python train.py --d_model=576 --n_head=9 --head_dim=64 --activation="swiglu" --rope_base=10000.0 --rope_fraction=1.0 --attn_scale=0.125 --tie_embeddings=false --init_std_down=0.0 --optimizer="cautious_adamw" --warmup_steps=248 --decay_shape="pow" --train_tokens=518400000
Each number is 128 + 24 x the weight over its row's rms, rounded and kept within 0 to 255. Layers, rows and columns count from 0. The size above them is the row's rms in percent of the matrix's.

# layer 3 MLP gate, 1152x576, rms 0.0319, rows 369-400, columns 144-215
size [ 99 104 103 101  98  96  93  94 100 103  96 103  91  99 107 100 100 103 107  94 102 102  93  96  98  95 100 106  94  97  97 100]
[[174 144 153 149 138 122  96 111 128 108 104 129 105 108  92 106  76  98 122 112 139 128 136 119 136 142 127 109 199 166 162 131 121 106 148  85  92 129 131 136 209 141 122 132 162 139  63 151 141 134 152 171 132 187  81 136 161 107 145 146 132 114 144 140 162 148  49 112 132 106 152 114]
 [144 133 122 143 106 115 123 130 141 120 146  95 109  96  95  96  97 111 134 126 132 133 123 161  87 108 149 101 149 109 153 138 156 106 132 118 137 150 116 114  98 114 111  99 142 104  72 139  98 186 139 151 104  90  95 139 149 110 126 104 125 100 101 143 143 114 117  77 106 131 111 136]
 [133 145 127 155  95 120 119 144 126  95 127 141 165 126 124 169 110 116 166 124 135 124 144 143 140 118 115 166 158  95 121 131 115 127 129 100 123 138 110 142 138 142 134 141 137 113 139 130 104  97 117 175 110 108 101 121 131 103 120 107 159 158 125 134  93 121  66 155 167 134 119 120]
 [139 157 166 120 102 154 141 112 118 145 128 145 129 139 115 125 103 180 175 154 168 132 109  99 140 117 157 131 153 155 141 104 133 128 112 139 130 180 135 138 162 112 150 120  99 163 120 115 112  98 118 145 109 145 122 111 154 111 152 153 121 135 100 107 144 128 136  84 152 138 157 131]
 [142 128 135 122 125 148 134 136 120 150 122 122 112 107 118 114 111  99 149 121  95 153 102 113 127 123 115 150 175 130 133 117 139  78 177 170 114  98 125 146 170 141 151 159 131 148 134 128 118 115  86 127  98 103 115 124 126 140 109 147 125  97 144 133 130 134 149 127 134 135 150 157]
 [ 90 159  94 116 115 132 143 106 130 141 168 106  82  87  82  89 110 112 159 112 106 145 126 128  86 124 146 145 109 148 119 142 118  96 125 131  94 155  73 104 120 120 122 181 141 152 117 118 156 147 144  90 132 126 116 143 180  95 109 116 145  81 195 120  97 109 123 160 183 111 135 155]
 [118 109 163 155  83 151 151 113 147  88 116 135 144 131 109  95 101 137 158 123 125 100 143 144 108 137 112 145 153  92 130 131 138 163 149 163 126 139 160 120 143 103 146 139 117  98 105 151 155 105 176 157  83 151 106 134 106 142 124  92 135  66 126 152 174 133 119 174 105  98 196 153]
 [ 49 143 134 114 106 140 116 120 178 154 162 129 170 164 154  68  74 125 123  88 133 139 101 119  95 119 149 140 117 173 144  90  70 166 115 114 113  73 118 153 142 118 141 132 161 134 131 119 125 176  98 143 155 147  99 168 163 185 120  98 125 118 127 118  94 139  92 114 138 125 177 131]
 [154  93 115 154 113 132 155 150 170 122 117 132 163  95 104  94 117 128 138 131 137 173  96 111 175 142 143 179 118  92 133 121  71  94  69 124 112 170 122  95 160 129  91 112 147 201 147 103 154  83 158 127 117 164  90  80 111 112  85 135 127 133 100 130 110 145 144  91  78 140 111 143]
 [ 69 112 116 137 141  79 117 126 132 119 141 115 134 107 147 151 118  75 139 122 146 119 143 116 145 152  85 129  95 178 130 159 114 105  83 141 134 110 136 127 131 112  94 143 131 170 149  87 134 151 100 155 160 104 134 108 163 121 110 154 135 120 145 142 119 176 133 113 151 129 126 116]
 [147  97 130 118 166 134 145 117 137 125 138 144 124 110 105 110 153 136  79 118 143 137 183 140 174 113 103 119 131 132 106 158 121  87 141 120 183 161 144  99 114 137 120 128 130 106 188 166  65 145  80  99 139 131 106 108 119 124 154 142 143  89 167 110 130 166 163 104 140 135 107 108]
 [163 168 153 153 114 120 131 131 166 139 133 140 130 150  59 135 156 112 114 147 125 126 104 161 120 145 117 111 121 141 135 139 124 129 127 108 137 163 141 178 121 137 130 122 105  92 120 133 122 107 122 109 139 130 105 109 114 145 105 198 138 131 118 104 109  89 146 115 115 144 146  88]
 [136 149 126 101 124 135 116 166 116 177 110 187 116 116  84 163 109 163 139 140 110 123  95 100 138 116 108 130 115 112  86 117 115 138 126 130 119 173 114  97 132 183 118 185  95 142 155 134  82 127 152 139 133 121 118 112 123 142 149 157 131 109 123 151 157 135 117 147 118 126 152 136]
 [117 138  87 141 149 148 128 133 141 146 171 107 109  87 113  80 137 150 146 134 135 130 147 103 110 101  81 124 127 136 160 106  88 138 130 101 116 177 134 159 108 131 142 148 105 151 110  72 130 121 128  86 132  91 111 142 120  83 131 138 129 117 143 141 128 136 122 121 144 144 113 172]
 [122 145 123 126 148 116 111 153 113 181 150 117 123  86 114 107 131 119 154 130 145 186 116 138 169 123 116 115 124 135  98  76 130 124 116 152 133 103 180 146 114 153  88 169 149 126 139 100 125 107 105 105 168 171  85 123  75 143 132 165 125 112 130 110 113 124 109 146 131 147 153 151]
 [143 100 118 127 110 135 100 129 111  92 135 143 143 145 119 125 136 113 124 151 143 179 122 143 151 114 150 150 120  81 128 138  86 111 120  92 179 128 136 148  89 112  96 138 134 140 135  85 142 153 110 110 198 110 155 138 106 146 177 121 117 152 137 140 120 163 140 101 152 154 151 110]
 [117 121 137 104 117 149 114  97 141  90 144  88 126 143 132  99  86 156 125 130 128 112 123  80 160 135 105 131 151 143 110 152 164 144 149 120 104 149 145 151 141 101  99  83 117 137 142 143 149 135 147 137 148 115 133 121 126  72 109 112 131 121  96 131 126 139  71 130 112  73 144 122]
 [103 110 171  65 147 103 100 151  69 149 125 153 147 122 154 108 141 116  95 142 164 127 137 135 130 127 129  87 119 129 124 143 119 117 119 171 128 111 148 115 114 126 124 109 134 152 179 134 142 138 135 124 112 122 108 124  98 143 103 141 117 114 159 143 145 186 112 134 141 116 104 132]
 [ 95 111 140  86 154 134 124 118 151  97 125 125 143 116 109 137 132 115 150 154 124 129 147 162 121 113  80 133 134 124 157 119 103 118 112 162 173 124 131  96  68 150  88 152 137 152 128 117 136 146 131 157 136 142 127 122 139  95 113 113 129 143 109 133 197  87  98 116 131 130 123 124]
 [102  74 114 126 113 150 117 127 110  94 152 148 109 141 105 125  98 104 101  99 129 164 143 111 112 133 135 159 121 104 125 110 114 101 122  91 158 131 162 207 164  64 134 154 144 153 128 124 128 128 123 105 119  69 135 131  92 128 128 143 128 189 122 150 106 112  99 108  98  99 101 135]
 [159 177 111 138 161 150 116 114 126 113 143 104  96 101 111 141 150 109 134 130 101 130 111 135 120 137 176 131 174 148  92  95 129 100 133 158 154 144 156 129 120 106 115 120 144 112 118  79  97 178 130  83 154 109  93 136 135 144 121 120 136  64 115 148 140  91 124  90 106 129 112 147]
 [113 138 162 140 147 165 113 132 126 141  94 149 117 102 120  82 105  86  86 150 136 110 145  97 194 155 162 115 140 102 138 115 119 127 105  85 100 153 147 133  78 173 114 159 108 140 108  97  75 137 149 140 117  95 134 136 153  81 122 104 123 159 158 160 131 133 138 102  92 148 140 124]
 [141 137 138 130 165 142 122 157 139 176 132 123  95 148 119 124  78 109 117 131  99 141 131 109 124 100 112 146 133 138 121 103 134 146 134 165 118  84 129 112 150 146 150 144 108  93 176 158  95 114 120  69 140 112 112 143 156 128 122  98 100  84 129 114 110 189 116 140 123 139 147 111]
 [112 141 130 119  93 169 111 107 119 137 106 135 102 182 139 108 122 133 130 143 110 121 112 108 149 175  97 141 145 163 117  93 119 131 142 115 133 156 148 103 139 117 123 121 126 155 134 106 101 126 152  76 145 109 150 127 138 141 133 121 153 117 146 120 139 126 120 118 133 139 119 124]
 [102 115 111 119 136 166 136 123 152 112 130 118 132 155 103 121 142 100 126 150 140 183 161 131  95  77 149  93 144 174 164  99 163 128 108 170 156 139 147 153 148 137 127 140 138 121 158  94 147 129 146 101 135 111  97  81 139  95 149 139 104 104 173 100 134 145 109 112 145 124 127 120]
 [126  91 128 116 144 149 143 141 114 146 120  73  88 131 121 150 142 117 130 143 121 143 140 142 128 102 134 169 144 173 112 141 142 107 166 161 179 148 136 168 127 106 143 167 175 132 131 143  96 154 114  96 112 132 123 135 129 126 126 115 152 118 136 141 122 114 126 102 132 101 137 124]
 [142 132 123 126 136 156 165 106 136  87 163 110 152 126  59 121 146 145 135 132 146 114 152 166 123 134 156 158 150 117 135 130 124 122 112 151 143 150 114 135 157 148 160  76  61 114 103  94 137 147 134 151 116 157 142 143 108 169 132 130 171 125 123 136 158 101 106 112 124 124 107 124]
 [144 163 147 142 137 134 138 103 123 146  98 146 114 144  94 146 112 146 140 124 137 133 123 158 153 186 108  92 169 153 145  84 155 165  90 128 110 159 112  93 148 123 125 124 143 127 123 121  96 131 124 140 110 139 135 163 142 136 141 126 153 147 133  68 121 146 135 145 127 155 116 109]
 [125 144 129 132 142 108 134 121 178 139 142 104 136 121  93 115 153 114 100 129 145  86 113 122 148  88 104 133 111 146 134 149 112  94 133 152 125 137 155 117 144 121 158 102 112 148 143 117 158 156 128 126 122 117 130 155 181 144 108 132  73 130 175 130 164 118  97 115 149 127 115 145]
 [ 94 110 138 146 139 132 114 166 141 161 146 168 120 120 113 143 134 103 152 106 131 117 132 187 133 144  92  82 108 154 122 110 139 117 131 120 164 144 114  99 187 147  96 116 160 138 122 160 142 155  98 100 151 133 120 101 149 120 152 138 135 119 118 123 153 152 111 142 141 125 150 112]
 [138 149 123 151 144 127 132 127 124  95 125 151 120 149  82 129 105 113 100 131  89 133 106 122 134 153 155 139 108 132 143 112  94 136 137 141 153  90 174 115 147 125 121 163 155 167 136 109 118 172 116 201 112 102 130 135  96  71 141 132 116  91 151 124 139 161 122 105 134  86 146 117]
 [132  61 154 132 132  96 186 110 132 138 165 129 146 146 126 118 104 135 120  95 145 102 119 146 177  73 134 132 153 141 117 118 146 105 143 157 137 103 141  74 136 182 107 125 106 150 114 126 142 146 130 129 121 124 130 127 115 143 142 137 127 114 122 108 156 152 123 149 126 134 139 116]]
# layer 3 MLP up, 1152x576, rms 0.0309, rows 369-399, columns 144-215
size [ 95 106 101  98 101  91  93  92 101 104  98 106  92  99 105  99  99 106 105  92 100 105  92 100 102  96 103 106  97 101 103]
[[130 128 140 105 136 136 124 125 148 104 106 126  93 108 114 126 115 119 136 141 104 116 116 143 103 170 114 147 100 157 120 105  88 117 146  82 131 132 152 129 131 117 113 179 117 112  81 128 138 136 138 137 102 187 134 126 155 143 125 115  59 125 108 126 131 115 122  76 152  98 124  88]
 [116 117 106 145 123 124 129  99 106 122  87 159 206 144 140 147 108  97 146 153 104 155 137 118 172 145 117 109 114 111  87 124  91 140  63  87 106 126  87 120 113 124 113 143 109 140 165 151 160  93 137 115 157 163 140 143 112 117 177 125 127 119 132 110 153 131 147 121 158 152 112  95]
 [ 92 112 132 110  88 131 154  92 145 114 173 113 129 122 144 166 134 137 126 112 158 108 157 111 130  90 129 126 146 153  91 170 129  95 152 141 134 126 148 120 149 131 108 128  97 156 130 138 187 122 168  96  93 176 151 144 122 125 136 115 150 124 143 149 181 109 113  89 114 122 147 132]
 [111  62 106 130 121 138 120 122 110 138 106  79 161 111 113  94 120 105  76  81 126  87 124 154  84 131  80 121 117 178 102 138 122 120 135 143 148 102 146 114 137 145 121  92 155 100 112 117 140 172 100  88 134 106 141 170 167 116  89  94 125 102 187 137  91 157 105 215 127 138 123 154]
 [117 163 149 109 149 133  90 105 114 150 134 151 136 127 128  96 107 144 142 141 124 164 106 135 131 141 152 108 148 184 140 122 135 171 130 125 112 130 137 158 143 126 113 142 131 106 144 120 117 141 117 117 116  93 111  80  84 110 101 148 148 118  94  77 163 139 125 130  97 121 113 150]
 [154  84 140 124 125 126 126 129 115 103 159 148 173 147 157 138 135 137 144 119 158 106 114 144 119 121 114 113 138 143 109 131 124 155 161 142 135 135 125 126 109 153 134 107 102 134 109 123 126 131 127 145 192  47 127 136 102 134 154 124 134 124 102 110 173 157 122 130 137 155 144 104]
 [ 91 146 150  98  80 117 143 139 156 130 142 166 144 109 103 124 116 132 167 104 124 132 124 138 124 123 147 121 125 114 103 126 138 164 114 175 138 138 151 101 130 152 156 110 143  98 125 151 163 111 209 137  91 149 123 133 134 128 111 146 135  93 135 124 190 100 144 145  79 117 155 131]
 [149 131 126 144 161 122  71 148 124 161 135 125 157 114 152  95 127 137 148 117 128  88 151 158  95 101 161 151 112 162 113 155 127 142 106 153 119  47 104 129  91  80 145  99 114  91 159 116 101 145 169 113 132 136 121 190 129  88 126 139 119 102 137 116 113 147 117 106 152 111 131 127]
 [156 150 133 141 113  96 125 120 172 137 111 118 147 119 192  96  95 115  97 142 169 100 162 103 121  92 100 139 162 152  90 151 123 136 129 141  79 140 104 111 163 141 172 132 145 162 143 155 138 139 121 157  97 131 141 150 113 131  99  83 117 141 116  97 148 141 130 128  77  87 170  88]
 [155 159  97 113 148 132 113 131 106 123 110 148 134 140 123 135 148  87 116 136 114 150 152 125 113 150 127 128 150 162 151 163 150 112 116 146 122 131 141 112 170 135 130 161 174 123 151 111  82 168 132 154 132 119 154  87 108 134 118 162  97 132 116 116  72 123  95 153 103 127 131 108]
 [126 116 144  99 112 167 110 138  66 113 107 139 144 123 127 141 138 117 136 114  97 130 123 110 110 162 146 168 144 132 141 132 105 122 156 109 107 149  90 110 137 120 174 146 123  98 123 134 128 173 132  96 101 145 119 104 166 141 112 141 109 101 107 142  53 134 106 125  94 125 149 158]
 [113 175 102 131 170 136 123 151 102 163 131 182  89 105  99 131 129 103 148 155 120  88 129 124 101 107 125 149 145 141 150 103  75 103 115 102 137 137 177 140 154  91  98 145 115 127 115 174 174  97 169 130 117 124 130 104 137  70 150 107 109 157 125 128 156 183 159  92 166 160  93 101]
 [149 165 100 125 140 110 148 106 138 168 194 115 135 125 121  84 117 164  95 145 106 108 135 139 145 160 135 127 103 191  88 133 115 153 136 174  82 112  79  73 135 141 103 126 136 167 134  96 121 157 137 111 119 130  96 131  79 159 119 140 120 145 143 125 130 140 148 123 138  92 141 146]
 [142 112 155  96 126 108 114 141 136 162 110 112 116 137  91 135 144 142 106 124 141  93 105 142 164 127 135 138 154 146  75 121 151  95 130 134 156 128 130 116 130 160 131  89 155 127 121 118 118 125 132 101  99 138 133 141 102 133 138 143 112 146 173 127 136 158 127 102 139  97 135 128]
 [ 80 128 141 150 117 149  99 118 140 112  96 141 139 152 100 127  94  86 158 168 118 145 152 134 142 111 137 147  86 177 139 128 147  85 141 118 106 142 119 131 141 104 135 116  92 154  75 142 111 123 127 126 116  94 114 138 116  88 134 135 156 137  95 133 131 131 115 116 135 158 117 151]
 [100 125 145 104  89 120 114  77 121 147  95  62  92 125 162 123 120 143 115 118 111 173 161 114 108 150 104 141 116 152 133 134 155 134 146 137 127 106  99 161 166 124 153  98 145 102 140 138 117 127 121 121 149 139 158 140 113 140 133 132  93 200 166 109 113 179 114 116 120 133 120  86]
 [128 161 118 123 140 155 135 130 101  96 113 137 111 130  92  86 178 140 150 151 113 126 104 132 148 156 119 106 140 124  80  80 126 125 100 168 190 128  98 125 101 137 137 115 132 103  76 151 147 130 155 130 119  99 136 124 126 114 155 137 105 169 122  88  83 127 120 114 155 139 119 183]
 [169 156 105 121 142 127 106 127 127 115  98 164 129 110 105 163 151 140 124 129 105 163 115 121 132 126 111 115 153  99 173 158 167  85  97  97 104  84 109  61 117 142 145 151 159 132 126 153 145  94 152 144 155  89 101 105  97 112 153 138 109 120 142 104  85 138 173 146 117 167 115 112]
 [112 113 123 135 129 133  98 121 128  95 119 136 180 182 167 161 103 132 153 138 100  90 172 135 123 115 147 154 161 137 160 150 135  91 147 139 108 113 164 141 135  97 145 133 114 147 151 152  93 159 125 133 133 118 155 125 163  92 123  47 148 153 135 159 165 163  90 141 157 159 124 108]
 [136 148 162 119 113 146 163 108 153 143 114 122 149 105 119  83 170 119 110 125 171 147 103 167 156 103 109  97 134 166 159 134 109 129 102 107 164 150 103  90  91 135 170 147  91  86 116 134 121 176 114 146 164 131 120 149 152  83 101 110 154  92 146  89 115 143 146 132 148 133 176 170]
 [112 151 143 144  91 149 154 101 131 141 128 114 170 143 171  74 114 104 114 130 109 121  99  84 168 132 116 135 138 124 146 127 121 168 124 122 153 122 113 116 135 125 137  86 109 116 129 168 132 123 143 131 162 127 147 121  92 106  98  99  99 179  96 158 156 130  98 147 141 127 139 123]
 [ 91 149 144 119 144 120  89 132 155 116 125 144 134 137 111 146 132 119 128 173 127 107 162 193 144 117 124 152 119 134 140 161 111 118 148 107 140 190 121 123 134 127 118 141 137 111 113 149 111 133 127 168 116 117  91 139 126 118 116 108 155  95  98 150 139 125 153  77 129 115 158  81]
 [154 159 124 104 110 126 128 148 127 143 109 159 135 121 115 104 147 137  65 161 109 119 140 114 104  98 123 113 141 133  87 120 128 122 121 134 129 124 125 122 140 130  90 161 126  98 130 151  86 103  79 131 109 165 100 116 132 134 176 116 148 121  98 183 103 178 132 117 134  89 142 138]
 [175 142 128 100 136 121 133 157 102 103 179 101 124 154 113 150 115 119 104 111 131 115  90 151 147 113 113 150 130 112 124 133 142 119 117 137 156 145  81 123  97 123 134 147  96 141 124 167 152 168  74 128 123 127 126 142 120  93 127 141 146 109 110 125 149 127 125 139 128 104 105 131]
 [123 141 124 169 115 135 102 141 126 135  88 116 150 150 109 131 156 121 109  97 121 105 100 127 167 180 112 164  94 117  88 146 117  99 125 144 106 158 155 112 142 115 135 110 146 127 127  86 103 137  84 160 141  79 163 136 103  93 115 118 169 154 143 119 135 123 132 153  89 124 131 122]
 [ 93 160  88 142 174  90 122 136 121  86 146 125 119 157 126 154 144 136 121 142 125 166  74 143 142 145 113 115 123 105 112 155 121 126 121 162 191 154  97 138 133 107 139 141 116 105 166 125  86  89 140  75  91 105 146 157  84 145 126  96 102 116  64 140 101 110 147 155  98 117 123 113]
 [126 111 115 148  97 109 163 111 137 128 114 159 128 128  93  82 121 128  91 126 132 135 135 164 136  88 157 109 126  99 126 172 163 129 157 131 126 156 133 118  73 139 150 136 131 153 101 114  67 141 126 147 118 161 125 106 104 185 158 169 139 110 132  95 130  94  95 144 154 105 106 157]
 [185 124  95 130 149 101 140  99 128 117 102  96 100 114 108 150 169 148  94 100 172 128 128 140 138 131 144 170 115 106 121 176 128 139 133  97  95 157 123 140  98 106  78 160 141 129  92 139  84 129 116 165 113 167 100 105 150 123 126 134 132 111 145 140 113 130 142  98 112 130 117 110]
 [137 122 115 164  77 119 128 133 125 150 119 128 158 114 183 115 133 142 149  92 145  94  94  83 112 112 118  85 120 105 158  50  92 162 148  91  96 122  99 119 121 109 106 118 136 116 144 157 132 151 100 118 154 129  97 143 118 137 124 131 116 125 122 134 120 181 114 130  85 116 141 109]
 [130 175 154 113 146 158 110 157  82 160 102 149 155 135 123 157 131 126 122 200  89 121 107 115 113 125 130 106 155  91 133 119 160 141 150 140 111 166 189 134 159 157 119 136 109 151 142 106 141 136  97  82 101 113 143 120 119 113 144 139 109  98 143 147 114 106 145  92 123 180 155 158]
 [100 104 124 122 162 154 101  95 129 139  97 161 159 140 106 107 165 136 172 154 125 144 123 144 139 132  93 146 104 140 121 115 127 132 157 148 124 135 139 138 119 145 165 143  81 155 137 127 118 142 105 165 155 116 108  99 142  95 126 113 169  85 109 162 144 135 120 153 134 166 120 134]]
# layer 3 MLP down (transposed), 1152x576, rms 0.0245, rows 369-399, columns 144-215
size [ 95 102 104  99 100  92  95  91 104 104  96 106  93  97 105 100 100 102 103  93  97 104  94 100 101  98  99 103  95 100 101]
[[120 131 142  98 114 134 143 149 135  94 155 177  87  96 128 146 108 120 118 138 129 113  98 102 107 158 127 114 101 121 125 118  84  95 151  97 123 154 130 103 125 119  77 137 117 106 109 122 128 119 152 151  97 149 159 156 131 125 115 141 126 130 109 110 150  92 125 152 115 142 166  81]
 [142 134  92 116 163 136 153 100 121  96 159 117 120 107  85 132 114 181 138 161 157 118 121 140 130  85 125 136  94 142 130 133 181 146 142 136 150 135 181 124 150 162 140 128 128 153  90 100 121 161 152  88  62  94 125 177 176 116 144  93 141 170 139 128  90 102 127 115 150 118 127 131]
 [104 137 165 136 114 133 126 124 141 123 151 163 109 121 115 156 139 126 124 125 131 123 145 145 159  90 117 106 129 131 111 159 104 115  99 134 108 121 117 139  94  87 113 156 136 147 149 117 132 150 121 125 129 112 139 113 145 102 110 106 130 134 100 139 108 133 144 106  93  88 155 123]
 [146 132 114 158 109 140 137 130 109 170  91 131 137 149 127 127 139 111 106 177 149 125  90 115 137 120 123 145 129 155  95 135 109 169 120 104 134 156 126 102 141 135 113  89  91 122 112 124 116 126 113 115 100  99  74  98 187 106 106  92 137 128 176 110  83 134  97 135 111 107 112 141]
 [146 147 139 152 127 155 136 133 161 160 111 125 118 148 127 126 113 116 132 140 120 160  96 131 165  88 102 104 154 131 121 108 127 155  99 124  96 171 123 113 109 124 148 153 110 123 194 171 138 145 166 147 161 154 155  68 109 126 143 130 111 121  72 137 141 123 131 130  84 130 146 118]
 [ 88 119 107 118 136 113 112 122  92 150 172 121  95 117  95 116 128 113 189 142 197 126 152 142 155 164 115 108 117 179 146 112 112 120 113 143 134 140 165 104 107  96 114 120 106 149 136 172 117 124 103 153 134 116 125  94  86 160 139 137 137 102 156 143 131 146 141 168 119 138 141 119]
 [118 119 135 138  82 149 121 109 124 135 124 105 164 113 147 153 109 156 123  90 154 135 127 127 119 146 149 128 151 110 119  93 171 158 126 126 170 125 159 134 134  83 133  93 123  74 110 148 165  93 153 159 125 131  85 104 119 115 110 168 164 113 142 101 134 118 169 107 117 104 104 180]
 [186 154 158 131 128 110 105 115 132 113 136 151 116 171 146  99 107 134 128 167 143 104 131  88  98 142 177 139 127 152 102 131 132 144 143 120 137 149  98 136 147 107 118  73 138  75 125 121  96 124 150 140 138 103  64 132 130 166 137 132 126 117 107 117 116 190  76  88 125 117 126 122]
 [190 157  52 169 153  86 134 134 171 151 105  91 131 119 115 159  79 162 117 137 117 149 140 145 111 132  60 193 153 148 114 107 109 107  94 114  88 156 110 129 128 133 134 114 134 122 152 139 129  71 169 154  98 100 102 105 110 141 129 126 176 109 108 138 121 148 117 124 106 140 112 115]
 [128 116  92 153 131 145 165 124 115  99 116 149 155  86 130 149 108 135 118 155 134 103 179 104 127 177  88 156 156 138 130 150 148 116 125 133 120 118 169 138 128 120 130 131 180 159 138 129 149 163 116 131 162 100 153 138 123 152 132 169 124 140 130 149 122 137 124 117 121 113 121 131]
 [ 97 122 181  53 135 114 123 113  89 129 149 112 124 149 145 100 140 157 109 146 131  99 108 110 104 145 136 104 114 101 141 130 131 109 154  94 114 131 128 134  96 112 130 107 131 114 132  88 140 186  88 145 131 117 145 144 114 107 117 107 131 149 145 112 133 127 106 166 154 159 150 124]
 [108 153 127 144 123 124 115 145  86 187 143 119 146 119 158 112  98 150 126 139 109 123 109 159 105 107 132 135  97 146 171 100 100 139 151  94 131 141  63 172 149 100 152 116 140 130  99 157 118 101 130 149 105  88 109 138 115 139 148 167 126 100  96 174 149 105 162  97 131 107 160 100]
 [134 151 149 125 114 150 123 114 135 115 128 119 150 161 138  96 160 129  82 107 134 167 139 148 103 141 153 122 132 100 135 118 146 124 110 162 124 157 115 147 115 105 135 180 130 145 133 141  85 109 130 174 142 129 154 129 147 120  68 121 129 161 132 140 112 163 116  99 115 113 120 135]
 [132 110 147  97 137 116  96 142 118 186 192 130 154 121  92 150 149 108 119 152 132 112 139 120 148  91 144 131 143 121  88 153 161 123 155 140 164 113 134 190 115 135 138 125 128 186 115 140 137 122  88 106 111 134 120 177 149 123 118 154 150 130 144 151 165 152 127 110 141 136 126 121]
 [127 119 157  79  87 116 100 120 110 135 102 127 126 125 110 100 140  77 176 162  74 130 131 104 143 162 104 172  96 105 133 123 107  62 118 115 118 132 100 114 132 138 136 162 137 141 106 126 146 128 157 161 125 107 136  95 167 128 129 196 105 163 161 112 117 121 120 145 128 142 115 105]
 [ 84 160  94 112  94  83  80  81 134 122 136 142 139 130 111 115 118 103 122  98 110 171 113 148 122 143 127 134 126 119 114 123 122 163 106 117 120 157  99  75  92 139 148 139 141 141 109 129 150 104 118  63 136 114 141 152 128 138 162 132 131 152 122 137 143 144 109 131 118  99  70 102]
 [129 124 129 196 112 116 163 111 133  98 113 145 157 120 112 134 149 128 112 140 109 162 114 108  87 129 114 147 154 116 141 135 111 107 138 105 104 119 128 115 131 155 146 112 142 114 148 124 151 177 143 156 110  92 107 117 150 141 112 118 165 155 130  65 150 131 129 113 134 172 139  86]
 [153 155  25 213 118 149 160  80 157 141 109  95 173 101 133 151 117 103 136  93 100 139 131 124 107 151 133 169 141 157 143 110 136 111 135 150 139 120 144  54 131 113 116 154 128 129 113 146 103 139  92 153  95 134 135 110 148 129 139 131 141 180 108 106 143  76 160 147  94 119 149 132]
 [132 127 180 136 132 125 144 122 147 197 128 150 107 138  93  82 129 117 130  92  97 180 100 119 173 162 141 134 141 131  97  90 126 115  99 152 146 153 110 112 135  98 142 158 165 108  94  76  88  98  80 115 153 140 104 127 102 143 115 117 135 132  73 151 110 147 152  95 136 142 106 133]
 [112 107 157 117 119 123 137 124 157 117 120 128 179 142 122 130 112  82 167 153 143 120 123 154 151 140 132 133 137 147 153 142 105 104 120 108 152 103 135  87 133 121 160 144 127 126 127 115 163 193 121 130 141 118 133 105 150 116 118 123 178 109 108 125 114 131 123 105 136 111 169 139]
 [139 137  60 106 131 144  99 139 159 103 128  82 104 110 147 137 119 127 110 163  76 106 111 174  99 123 116 167 107 149 131 137 144 122 218 165 120 144 134 104 135 107 118 143 150 111 114 115 108 150 104 102 120 158 153 136 142 164 113 126 124  90 126 128 150 100 143 126 125 100 151 110]
 [191 120 131 112 111 115  96 116 146 109 134 112 127 140 113 110 140 113 157 115 138 143 123 130 105 148 152 127 113 120 141 158 133 104 178 137 107 145 110 155 163 139 144  91 153 126 148 137 140 159 130 105 148 121 105 103 124 108  65 190 111 178 124 168 101  87 107 125 140 153  86 161]
 [100 132 111 172 130 154 123 138 124 126 125  99 150 138 155  90 108 105 161 139 135 139 106  75 143 114 129 160 132 124 157 129 126  77 170 138 132 102 104 104 130 181 124 137  52 154  99  99 130 107 159  81 126 114 131 143 176 105 132 136 124 168 102 133 133 136 141 127 134 148 134 125]
 [133  91 149 137 142 167 154 164 127 175 126 129 138 141 146 126 123 127 152 112 111 152 128 147 140 117 106 128 109 126 141 143 103 151  93 155 149 151 147 164 136 129 114 113 162 147 100 116 160  92 137 106 141 119  94 120 137 148 164 145 177  74 154 145 138 116  95 122 101  91  90 157]
 [131 156 130 165 114 124 113 122  82 118 117 130 115 165 127 133 126 165 160  56 159 110  79 151 159 124 166  80 107 151 150 130 150 132 135 129 153 132 116 104 146 118 119 116 143 169 142 120 117 154  96 137 116  99 127 137 149 134  68 174 116 139 171 134 112 110  83 146 118 121 129 128]
 [164 130 125 153 140 128 126 101 138 135 126 146 146 122 139  80 156 137 114 145 176 120 125 111 174 142  96 117 117 129  83 116  91 141  67 150 114 142  96 104 124 153 136 108 129 165 126 104 139 120 165 141 110 134 111 143 105 111 115 155 148 136 100 151 160 171 151 115 118 163 125 110]
 [120  86 152 139 148 121 114 128 145 111 126 125 135 122 148 142 104 142 110 114 134 176 118 113 185 135 123  97 100 123 145 145 119 138 101 119 106 109 106 147 158 134 138 112 131 151 173  98 130 128 138 116 136 120 128 134  84  96 149 118 168 183 125  69 127 162 120 122 104 137 123  84]
 [127  85  92 115 172 107 145 119 117 132 156 134 106 128 123 134 134 119 114 154 127  99 142 128  97 127 202 168 118 118 148 130 144 145  95 136 135 116 135 167 111 140 107 135 129 148 101  96 155 118 131 141 139 117 119 143 120  97  98  96 131 132 108 155 120  66 116 165 123 114 117 121]
 [142 142 107 133 110 105 126 142 133 149 137 114  93 144 164 132 118 135  94 103 128 107 113 133 117 127  80  87 139 128 149 142 107 153  85 125 132 147 128 132 112 115 151 136 126 174 125 157 177 151 150 140 138 128 140 112 132 139 136 174 117  80 183 126 129 119 157 119 141 146 165  91]
 [134 149 118 150 142 114 133 117 163 133  94 137  87 107 139 112  90 167 126 128  95  76  87 111 145 165 147 119 113 110 168 148 151 111 151 116 123  72 127 135  85 136 151 107 140 112 122  65 131 136 137 110 114 112 137 107  88 143 111  96 104 170 113 173  98 111  76 132 117 167 162 103]
 [125 106 128 113 126 133 126  98 151  84 139 171  92 142 130 132 124 126 107 191 127 135 145 125 111 113 120 102 134 143 148 125 151 121 158 132 138  44 132 105 109  93 131 137  93 127 158  86 150 121 124 143 161 158 145 149 146 128 137 121 107  97  77  99 183 173 121 101  81 155 146  98]]